Weights of a small GPT-style language model, trained from scratch on English Wikipedia.
Size: vocabulary 1603, 0.665M parameters.
Architecture: LayerNorm before each block, learned positions, biases, tied embeddings.
Training: a variant of Adam for these matrices, 158M tokens, 5381 steps.
Each number is 500 + 25 x the weight over its row's rms, rounded and kept within 0 to 999. Layers, rows and columns count from 0. Numbers have three digits each. The size before them is the row's rms in percent of the matrix's.

# layer 10 MLP down, 64x256, rms 0.161, rows 0-63, columns 192-255
097:480521546518502523496527496500510478520481459462512506553503516495509520483503516532475498525540504535499528503489450491480513502498498531504481475489500475517535483496546534516493514512487515
174:498543489509537502520500536537468526524468550496530509519500519485501516534528518531504524526531505515542519500483502527541503490523489530546498501501538512501480499515526485509519517515480490
096:530541490550481483545486507485505502469530515518517466528512473497537541517515526481516430478534538484509520511541509523493496459492495519481465551505504524513469478480502524531485501473491544
103:502508508478531503490504474458508515474492500497492462530495512504466494516499524484494493490502460511508457484493499503522510501510518492488528505497559502518517504458508474494538511443505480
100:509470547455507516476484462498531457517537522528512530488495483475453481514466509466511521487503533529464478510489499498496515453492483498460485532484496475493443509499471489516474484503508514
104:483487485512431532443466502536516470502498507488517516450487518535526494488506547476498565452501533515493488519461446479510486502511495500553565505516543517492509499514515477473522517513468514
093:503488569485534428531490455546507499478494508493487484492512514458499490529485499533506470548478492468462506472492494475506470483515507472510485515490444474478465463513510483493510522478531473
104:484509510526491507454512511519485476468530470528492513472473503533525494536499496500479531509500496519475480494508496547472491557469500503514477525489496503503517471529536489476566503495488472
096:477516447491495514510517510524512507514521530535490559540477504492477504471494456508535444460557479462470514473537455489502491494526489497513497514552524471541422497511477478484498486565505497
090:462475481458527526465479439501460521518469486469487482507501472494486501490521485515467553501469499495483474491468468542469479483505478500533485537482469508471511522505471506469505538502466469
099:477519510517537434474518486488507524520493517459521494526474504443455503487465514488457529497449488499508474484511512510484503497480501447454461538492533520481532491508546569491464540481468493
095:512487465517479494516457498484466557491480474517477503512503472474486487479529479497488460515528495524510495459485487546514496513492506488522541495546460493455476506501511478501507495446452488
100:515480491494517500467552524492530456541493478491557518491509503519489508465529503545495533460517467490539512524529509485501560543534512498513500504476483508515476552479501539503444520532496465
090:490495505482509589508467517499490471503514464462527472480502512509492502529472484511516496476517512433489481467540478544551453447506459478501506465494491486482499479476481469467544479476498510
102:504498506526460495485490510503507518507548467543482476488499520515482469449469442507505515494512515511520509503517462514493507546483471533503552530497480509497508498478478500510524497527521540
102:507515513476519529507517527517497518483521503542516479485544501522493512473492454472519468515523485503461505527501523464452518476475492526512484511502471484509498486526509462547532486539528516
101:478475461512493516497510470503482533483459471460507486489501509494508481476495445492525444527462445462482527481495477488523442477547527477487490515452511552513492529464479472508444486510494458
102:509535510492480508494485509485524482464520502514495521478457460504498465550493493487504500471503524547499459539494486504493527499480490522451520492512526512463476521499516528528460474488519513
077:492464476530488419500493531526521510471503542447517462480513479487497454494498471519500452516497499501482487503514482526527547504493535472495492488460564503516510495513506481539541492502510471
096:501509485472515476529485477568484457495505538465527544520515542495481519447499526534521471482482543496523532464527478480521523517541498492524488507501501490501540524538531482465504488494468525
112:467516453505516435506513517499486484500527508500481453507504516519516455519494510465520515547501514465543531474447547499476524539485502504463491532476507446523506490544499504513514457492478522
093:475525488473502465516501506515483506511507518513533474511477495533521501488499535491467509530490516504513494515483515492464498479524516481465472513483464523482525454511499498480496519508475509
105:506530497531449504525496562486515507450505502449507507477494514493526519548493493513503491478485508530482497531472490525503423514511498485523513498511495482466546476516478528502518540524472491
096:498455473532526557544451477499473536506485474483510480480470482480536487502521489499515497503499475471479489508529480529493417514501476512494512511461549498501489513500477471508504479503543520
079:501519506472496512490473489533530492503542528488540515494518549518490498472454506473489484495467491539504434519547461498493484512524478497520480495489527526529452514444489518485485522469513496
114:471497532486513485505544536497531455517469497487509503534523518510499546534521517520486493512531450506498494545514520467489481492466489494500468547521474481525486486498495547501515533482501481
093:460534520448486540456486492521540452551500503496491509516504509505459479545494507529512541466425542494512520510513498466506519503501515508523545480532478531547511494485539510490495499514505513
100:538471469505541536499492506478475528499493506472434478456503488509505489494460495488522501514441470510492513503487542477485484514482505500471474518523464481507531481556464509483505485509507502
091:507472458479536479498507544480502492525496536437497551531504503526509534476508530513509511547501491528511526475545486527519521495527499471510478516486490482477526532487548480470452493517570489
097:492514551512537504489480540520462494472521478526489515522487505498488539501451560509512439512540512539513498498553502490498557520519499507511482471531471481486507547488526522504514483493514526
106:526471507506517456478510525484518515475510477469487483468515501497495478500501495473490492506517522506500528525452541492524557498489530532480488555499477521491516513531511497500528535519501513
096:456478483470491497536520471477489528472515465515502467508484522501490477543494503567515467495530457491519498509502483485485519449494514513492522477479534486522483494477409520505452453497479452
102:536502514489495468494481498517478545505492504485482553551483468492485542530473470475505512517496480434469525455508539519504516549523459493521496447492504477510507500488509560519507491499493497
109:475464487526495469514486510509495507452493482473504536470501481476524466494479522476518471488486479457486449495473558535466477478497512506502526505462497477541473472505463521528556490509489509
095:490514504495525498493542496507506523553484492434528453488515502464507530518536513498524498507473474506519483487530510515507540496522433479488507503495544502455498502448563536480512504476497483
099:506450505466470567497493504525501466511475491559531512505484495542495501475518523523505520466502509477485527517461471518481470487478478504518474467505499483456484487474441472487494521461480517
095:479503510599539469507518496466477475478505520503492480491545531491499493462491495467474480478535473538467499513488477485525527507469519527525508521500479507508500520510502573506513478518477525
091:461478533487543571494508506511515513487515498500532503543534464503451494494496463535531518501465470499508526547472480527537453461479536499491494513482512486496517521485444501463535499500537507
112:524540462523492501513500511506497464510534514504516487498528528497483519471536487495490506521522517452508518502465487482498491507481495505467582509554516494545542536544533448473503534483524523
103:505491542528471522504503495537512500534490483502486453506475502540521471454508498538494469496503554473518507479455564537532474493462478515513525499516500510517535491546495459521506500476524527
108:505516532515479548508513506494495494531500450508456499548515538480495496496509496470486515477501482476522543488460550478451536512519557478463498529522507509471480540488466475484490513492473488
102:514473451511504493455561475513460484475496510493531515536481476495488510522465501526528472461536525546501498478500542493458491477472489519522506537498545514516502487482492519497517518487538515
097:539502508468490431553520462468516515454470519482461509510511498487483460516520501498483519523446499484536485523470506467494504481501492454542535513490530500482490485500503501525462501520524509
100:538489502503478518489481496503469508501510504518458511471475547496513476483483465516500515515549529535483477526509528438465512448472529551528493457504467474552451507512512492499527495493465504
086:538502498523496502519485512535481456497490500533478494433503498531526504511486507516484490537489553523496487519518471476478493587506474496499491473546499539516491494517492505529512504474537504
091:516488496485508518468457488491503526495482540516496496473553515465537498519505532503517523510523506545487499513501503496542496504479496517493461452501508503514509450482490462507546506493486492
106:523515486500496479529543509505502499510551489489489464523474547499488526475478516514497515496533532499509474494500468488498520450492485453468498503488512481484518454482548480517489511465494499
092:508454474475502471503523499506484489465525504505497510503481471503461486480490492458520491517520504578547564529516453504460479496530522497499474474470500513505525516551458448481459471529532540
096:508468517525493535499535504517509500519498527492440522466489489489517476453508474476500485507485495477490467472485475459549497506514531498518469528493457518490526489529502521483503502515484497
087:523533500502453490510474507497546503506500441533517562562490474536528501515505518452494507503481516461500500480511555515503471511478495506481473491548450505504497492517498514536501473537495532
103:500504519468468476523506494456521463546494496546531509496530525515492488470519469477483539514475519495537528485485480460541571523501536530473490569519464493478489536479493482497485499522481479
099:493459530522477458480510497465450504539519519465503486450505530519477518506499508494497521468504505495522518489506507461500480505543524509530484464516456492498470525456484559478512488510476480
103:493507519491507521442476523469523485499485551502448468495547475508500548544537488484479507497495519500449542497547514475493491493512521555484495524460472492447541502510538527495487497492518485
106:479542481494472505492489542471514484548493520519493493524496431489524482489505495503477496469506450529479545518504514496476499530473489443462516490476553502490472448506473494510470508511490529
091:500534487534496491490498500504501483472508454501515542482533495508503535512540517511479516502463468531495501501511497468505502499495482470445521554484520515500554504511484498498474464500475491
104:514519538506500470515474491500517517463501499506473534540509534499498488464524527466497523505451503488470456477480486544494507511490512507478518478523450461456473523444501488541478485449487500
098:512468478478485506514522494462460560468511488477484536478497491437559511508489547484479510488537488450531514499526518509492466526497519494519525477471488516546517519456516522522499477521497509
099:509526471521493546479465486476519498488441487529488521516549453526490519469521513479478507504448529515524523506520490481479499498489484520485480464482507546479504507485474499567485504517508471
109:510481467485548519513489483502483423500492462497473519496493510501486513506477488542452542467499497459488457486505488536510497515519446486492476463508515505530537477516482492492482490516499453
103:496550513474467556494517482504507480511490528490529426489530496513513500499472521482493502492513500479482486514527496512459476513540505509494523447509451514542472499494456489476467504494545507
090:473477523514459488513500470486530559501524489550523470524480473482468513524490498507509516545491511500495501503513519518528495503500539503535493510480534502498487527480533523477514517488482480
093:523521508461459525504515462468491557537486511587497512474464472488494471501561485514550497501553470526542507513479473472480504471474529489523531432511485546475468493513512439502504503500528498
089:515504490472541496494488485419504530501469493515492494474488485495538500526492503513511488497495500543460476493460539517512495516475489508498515466522457500522522510541573480455456490526513521
095:494495491542496481500512504508496508488503524498551483428441477506536519506496463498502472490476526497493438477502511548562527482487475516500500447529536475511492457512510468473484485482520497